Weights of a small GPT-style language model, trained from scratch on English Wikipedia.
Size: MLP 1920 squared ReLU, 108M parameters.
Architecture: embeddings untied during training, shifted keys, gated attention, exclusive self-attention, value embeddings.
Each number is 128 + 24 x the weight over its row's rms, rounded and kept within 0 to 255. Layers, rows and columns count from 0. Numbers have three digits each. The size before them is the row's rms in percent of the matrix's.

# layer 18 MLP down (transposed), 1920x384, rms 0.0503, rows 1850-1883, columns 96-191
091:104146110104150090135164168115156126097124140123051104136126150140107119091171133147139185134147162100114139100161068117157121111102129125126125133132155090141133121159140173126138149123158086126076119140129161115075129121115134106099108098129115160131114155130089118136141119093157173123
108:118141135123125106108118141150139128131096167158089117106116158128172075159136118064123137175129160143148135137140115159127144142096114115108112112141114151179080144128122171147145119087119099139106124144132159145110106137116111131123123149107153108128178118087130124121176138119120105171
091:083087117118131099164089111090103158121152133141135114119114158142147148150099160104149080117125161112141178133123131124151125126127152144145120157141131116146142148122121153136111140129083129097164145118125097101126119120153137130149139171134177117133159152161108127143173171129144118119
105:125167159125124133101136126070122145145178124136145110160143112136133112118144167158139112125136126111121132120078071144136110145095102143088164108145143111120136105138161143166144146157097146140121146160167148137129092124151117094153136118139127119128106150189119085119096154090107125104
099:169105141119143111137107131123116134069118128120113113130155157153106111132115147168097167173159133143108089102145110144104125088161087135129122167171105118109159100079134121174129097121155110142127135119139095122119135081122145117146128200100121136113130112144162147138120101102136087173
097:130128086140159144121161137101107113117142151144133137110146079141136094109091166168133082076106132100118117111124135095101135132095123094123122072131124120114134120143079129119133134149166135137082103094111143150153106128108086145131128117133115150144113142063125144175129091143151135132
103:141117123127144147118130098161115084077144167137122197157133131147143099141097140094131132090064123154154102108135178142105109122132143133128103100105128158173107131132135096181117130116113148117132135084144129118094193134122129144126081128136164117080114147147102126128133125129119178164
100:114110181108152142152133144125157163128075146145085118110114092125147100113131136132133173156126097132121116127137115130138121097175109162145162126196164125114149117117129144159113141154156104125148120133094123112128147111139124121107121132125141135103191108108147122126094144085132129121
095:125148132111142167142076109130118168131133097143172146113129134144154113099120121110147141086114139102132138130113131156146140067139109118156134134161164109111151123137133110119135070156128135136150123161117154105178136116128113112163112142117123134097120143153073154136154115103122106136
103:116137133112095143110149105102164083131109138156166112105150094136084097093108153126124123162140118169146162150115085154083156156112137093092172086149108081128149100134105147132124141191123040150118119073126148145107162133148094121096121146149116112116108132089134128111113159101136101113
099:149138145143130119113098142118154126139125133125147134167158106086125144127094145153088102124137157116148156100125121151112124149132121129095125112179134111113144163148099129115102123102142139115102135110104120126154148128164103115102161126131107161176112164147174128124156135133179072138
104:169089108088110109155109098116108138110154149114162127153122132122165143121139155124113085135136087132124138150120102153148120109128082093080117129165132174074103115108097094178142152107115142139118128142127157104119108132091155101111111092112122143107133132162186124116100107127151120140
111:108136115094127120117119138128110156169147183131083160087115103131130143134095092094129089149135135110086144133121127155095122200128157149116100120130093123142108098148140121116113104129160137101122125130151165224147119140131159107180102124126103119165147126110100119156101161142123122165
105:129138074106122112174145162094146142158159151143145130165170140128135095136146120138149166128108109137138108134154129135123128096132132082118148111133149107158158115129165103100111097129110099130168161106163134076114085111097194134094154132098144103085125091102185111115144125166081120141
093:102079196133131099105142135093152163121117144138098093120120096118137138085135158122155146110087148122166150119152126071128121118145129155113151140146165144163112139102150120109144120145116130117097103127152153121136131124189126135118106169145161135106107140130072126159122149161114122113
099:092105115116107078141089099133136112129125127132146120177099100124112158187141146143118103139144107122094122095153148161155107143118139120097120072141143186146137114182145091148160124144123118126094105136131109122113122108096141150154114158144116123115155133149102170123133116119123157147
108:133128169159075110097114148119139105118094191132123108135157143148166109097138166119146114065110155133124148104123151135107162128181177173125127099141125140103111145166095099146119142143134159125105098098153106109116185163136133166142119168149154131180095133140143114162138129123116115127
103:129114135092143112147136122151188116157110110156159087117149133138148134116106101073125144110157142092121074107150165118124117129117117113113140123152089111147130131126151078081140085164128121108107121127097123146135108162104129160122146103181138100080133127109096122094114166122081120115
097:095092125095167121118161089116110108096133164157117140173169103135136102134081108140136117144144081135099133149137122165111140127149117137140110130157127152142159084100136144134115110166194133126127140118145179112118133118150191137097092107156070160124164155104105123153147123115100146132
097:135127139131166081067170112146119136121143173142132124128095114101122146123151138096126096116158093125129137123157088137101111120104140163157138154130145145181126061121140149137118155126136152131147163138156146089143112106144155123127155086104095105107139129149103146068129175155124115120
104:111108134091092146153124128134162151117159078159119159133132130145096104161121214102136124145118107131133122151106102114157172111135155146119113121127160161146122142100128143142149098119103108102065140099161092126107146101140136121105122178153150168164109110148128106171122120186123136125
104:158077161151112130148163131101186128154106170158146090149142089146142139090112126124094135132141167112142164118130109171123075116084157149160100095118104135089108127138096165110140104105116115136141108063141105101127126138129117168104147159193071135126152139118132154123128123113132118151
103:095143158120169140108153156147174078087083163180114088135075143124154144124147181133128115134142166113123164138113152157160168146132137143155125120167160117124099130102106123134090138141136170117139104154115100080125127091127089130108141135083144083175143082132113123129143121099114137143
090:102119139148146127092181182136131128152145142065120104129159112090123094124103148113127115083110114104154103120127122086121147116140141067121192136099135093100151112116110094109113109145162165122149149136103117076142143112145152136122121099107107126089154111148154126111125127105161157144
098:087130160112121133116113138119160126113117163130099123148141149150088118140132123156146093114148201141074110153149119100090165109193177133164175171116136162075147154117102125166143149133148129126155113141114108127152168141122116114116140130144105120130124116141161121153139121157144146144
096:133110106109149145094128127151106146106112091135083168142091075144090092114152159064092084124096144118127139099094153090162107127124108099098118152121126126147172129146111091119122133134143128128153141125101131151119166112140150141102139121132113158143141108124130120144095141138121151136
093:122124159144119162113138109111163136095123132155126132137128073117142157142114140164126157193144114162132122085122113154112137130158135108127111139116147140148121158193143150165129119122114112138107129089153107124163151123125143120132131132111135166154099115128180112110091160175120154110
098:116130154143161137154127110121114147133125137109156124099083125135135114176097139122157138112121156137125095084166129093200139103091145107106170156109101136112106100157117135117145126148116134138086127087135127073121120128181135123131176142145108158173135134125097172140109173124127156112
098:111077186160164122132120126118155124122098133125131129132148109104112166133109151135111165127115129163138123119108133091115137109112097121141103125142120103110146162097119141098133117142180159117155138124101153112102148115140119143133147131141134127159140141103130193099103146131142182118
099:131099112115166142122100087155137144077158120142120127121079149153120178089106120106104169124094116116119107120158120097144105134150110120137109112112123147126114115145108130137138134102105162098140111108158110169127162123152087164170134129153117172142163135093113083125164167148135100141
103:111102116124109166171155150136128157120147084098182105088118146110113112132111159129116113139098133092132123116136137150124164145137146093107151074120131099174122130127084074123141137132113139136154123139163127144112124149142153136148131103135107127093102125113121162168117151133120165096
100:123127153145153109079103145097165118139169129166147108160083136143144118155117103155154150147142148149159083103129127168103149064178129113184117115154116128119138125099133119131129105133164120136151114113122134147108136123127106116143190136131152122135136129193123104153090127169140090137
095:130152085146141175139131115113114147150124152132147157120125100120177109146104093127137139109131119109116136150129136142154157154087093157110106156108165145090131146093120092133156139104118112113090121109150125134133149120129131155129157117133154140170122109108133143078162128129162162087
100:125107110142143128139148145102138145159109153105111118106115134137104105136097129162160053121127137145147077136153131107123120143124138132119159112135154154123135120079118143103172188172135133106141135105106085136131130122094120160162130109094110130126133133110138098106136125107136125144
# layer 18 MLP up, 1920x384, rms 0.0554, rows 1851-1884, columns 96-191
109:114124092142097148100106104148121126148097113106126131152077110107102156126175110095128126143135122130129169134134125089126148170111119151141147108109106161148105168104120159126139132079112138129147177151135144140158154153156116117122099114136125071142147081127104161191140107104117128136
089:111116148116117132096131124084131147149153149118153129109115145168115122109117154133129121188153113129147135153123148071171117121120104119122139159116092137169116172112170170132148137079117140141120151134137132114136122132123128065143132113115156105112163152151058134159130131127098159169
104:112123154144109162077127079115113144156088126146097099123118113151094143144146129123102100150129137130127113097124096121130160140135115140082082133135096130136144115109109167112166130110137133150112157138140135127155112150117123072141101149127141136114169130166120115144120084103127118168
101:140108124120169125180070114146127140093155128089129158120143138107150114143148140087089136167159118120118135131122145145165135182139105096152137124128092144139117144117132145071123108134094125184141074149119149134134121118139191083166096114097140098115136119129131169118095134131161194111
100:132140110117181123126130108128155132101136104108127161118146111080123122143121123130108084153115091138142140130129108105098140168096121133111108122118118098119140134116116098146138110113084114114108128166127125104168107156144122149128098086091080117145111138107129090168127132154132110157
108:114127109104134145122104104129141125097127110129131162118137094127099109156137104113134100153116143112119108158130135109132133099133134133076109124123107103127132167143093145108147151117158119136154134135128164167141148166158140130150096129111160133121173097121103107147123122126132123137
098:107123142126153121111140124089121140124151123079111131147101154103137122134133099149100120119074117122173151095116172138114151130130141148148136181145128117136160152145122140125130131117133116136170101143110196136142100107096167141121146142146136130153159097102087125149151134120140120116
093:114131115121174106149116109136133173100150103160150124165131123096168143132111125077135128122107122177126102119131166135164144119122113138096150179151155102106150113128131095110105127126115127147160100152150113144158159163122154124135155088121139134132144097123071149157126099057125119096
103:192138131165147156124133110138118127111130129134207121122129126126168149106130125148134135135132137124108125164120113087125112170080125114127112127093062147137105134133104160125172134082120108120150130096154131124130162133133094102115169086105072106157135161097127148097105155092095128124
097:136156135108132137173104125123176161113132132145124108122078116132113162108104124112160090153132158094131131125114118156132109127110083129057097116118127116092159141170133131116174106111120151125125124163123141129138215180125128145126160130129134101099108126178132089116120121122115139108
104:147121141118121123115140108171153190103142139142123108163137112112125144126167094138144127186084151056142111099121095130147173183134148140167115136097105146091166097168105173108113137109112111120127144159124102120109190179160145129165157127124153066164146155115131131155137113125106146167
115:158159109123123163131097152160143175118114123107160155134120101119136133085125106123142136125123087076103137118111125095173139129175131142179111109109115116152180128126143106093136123161135114106103072159157129151094166123147129096136111124167118165137189138158127112136125143111124131114
106:143147156134115117148150095126141131117122119140124139133115170109120127123111121124155100172150117084129143120087135094133133109153102184099103076117083140108157097135137122132155102124112107164119149079169116124163139106140118104191072122122144118081117113123132122109099138116126097122
092:113129113132115139094126128134141126123163131147119126095129139094144137148134089120173086123104117108154179125136150124106177147141121131099116194119150152105118124150122131098152122139111118108146154118140183133119157155144116106168133140083091115097169130105115071104124119158139110116
098:121158124087162118118123110142130088145128118139112130132125110144137163125117129113116114125121151106101121133116128125123136131155161121158142110150117099106137121100159107134208115100142129130102125149135108146132140140119123115126112131124120150109180137119121148139138144081132162100
110:128142111172169100107126150138110107101101150133146124162105138165130158122153116137101130140161156131124136134121155114147150153122120115156144130128148082114155111158125177148114096159116118116130097091146110164150127155191111117156144106143125086133116166150111082111120105082098104147
100:120176144144117127150156127131152122102120131087167104135119193116144087087156063070101153139104135099155133132169152149096137133123132132104152157108109149113113127170153107101133149121072133157114121167129139142140124117144129133153145118112128088140152111092111102172116150099147158108
095:127107118136124106180096125145125145108179115137161152124134116119154117121179154146123143158144135109106115117099106128132153116116103158161120105117124138158152107134126125083111066149160101130129124137143130115123159103109182098131120127114145146141153145124104104158124103114103161126
093:140174138071104122112079121154162135125177137164110140123141149141130145124124103088119106112159141095110142156098101098118133154139131143103140125140130119130142138145167133147131098101142169112131150168135134150128122117153122149116126124114117146115102087142094119137160143110121139145
105:136118076107128156176106099120161149110104107130113141098107091153103087157106125089123116131144094112124110141092111113117173126139094161106129190124139116141123103121086143141138116091101124123127135176161152118184197159157167081157098144127158152134109107149116121139136106133070142150
108:153140134182159167146124146155151116074158135131222146110076160104113163141127142127108121139135106120138118139113162142129136111112122137133152120155151146114199129113090189117115115136112137133108123144149139103149115140124139161180158145107139098141118142157128086151107073127147112131
098:120136122171119156101123120135158125140126065097126113126138129148170155177141124128084089152136159152120144110138134100125161157116123154137159144160112101105131143155108128150123119132101140145147128134126110147141099148102162139115108112112141101166156134139117122110126146100099132105
087:170118126182111162155105143122133123154136119140111131129144134138109172113147113147137134140121119146144104113084128143159128109132102143138160157133129145145154120112105103130158113124137099167090122122172121157144108125141173138191102128119135079143119138099134107098134077121151130131
097:104152124131151155078122120151099119117130126138130172146098121120138136126168160108135102121135179109143115137089147149118172151127138120125141157098136122090136130154116133116156074123134140161120127094141109169143094182165141124146111136136074149154144121163121121112094115148110138125
095:114134122139168141125126120111116178079160132128180129120107120116176133111139093126134099120097140086116131125129145143171116106102116118098102138105108141136136089151126144108158145101169134122140101124132135145129170135086146123154141090113077092155122136144131135122097145169144168106
092:147170094152105135163152137132164123136154138062126133131108115147136111120148158113109126176146106092161124112106127150137151096124099095127138168107107125105175122148114106135152116114121126128184135155130140148116128118120148128124129115116156117098090137134109108218178111152066125125
097:115147130155142127156074101113121189103118095154150123142165092100175138129129085124130105135137105089124128145156140109135125111103084098110148155113095121115150129126132143101118118134124158123118097115155138172114183192094153088118169069176101113158115128125087137123106151163122136122
096:096152120131120157125137134142164147103129095157122136131110114106127099105097121111138095154100073061127184144144163121149115166151106149130149195121110113158115144166106142132144105134140176113098160133118112109170133141133159132120138096177111147166108132146144121158142089129176178129
100:113195086117164145138133112122125154168123131145118125166171142130157133067139133116119135127123129113163127122116136119140130119152134174110125108101133127101148105141157172118155134102091100127080119089145149164130183156151098139136082113119138099188164123149071157114119114134122160117
101:126157140159121116165136127092141140110157134146118096112139115109113132124116133104122144158111133077141132160125168146087111147114120112116147111141147118151147140137138135140097135137136130158193160095133145190169129161130126110096132121149108166150122168147124144134132100124114136104
099:108135137124146132160125122137107101133122130130156173112136114144101104118134113151136117117126099130094164141129127124115107135146142133141093099148159116104113100132122112113135131112089134155137133132155073104171107125146124131136145126103121098105107104100090120119094141107105137098
095:148126111122135111134118117090149198085134122157142149104103108153115122101109141125142113113138137080127108154106144088157157142079103124094084136143130088123115106179139121140111121116178116128110133106122161119099156140142166137118123105108110150096140143132125155109154137077129160119
102:121128097089137125145149127126128116118138110124120170128128113150138145107137091155149099165110146100168125085136117117149118175050103178120119175118138121140166148137116171123138132141169145149139120124169118114154137163146166108190149119100126118145106093101090089168137110129136158112
031:150130139164147120132143088158120146109147088109173142143163091114175157134104102117154130122114107135144137106131109110132142147125128169118077166112139101129136140163178144095140095081099123162111119138159146145110189161133153140133121115088106085158119137152091136147134108173125175146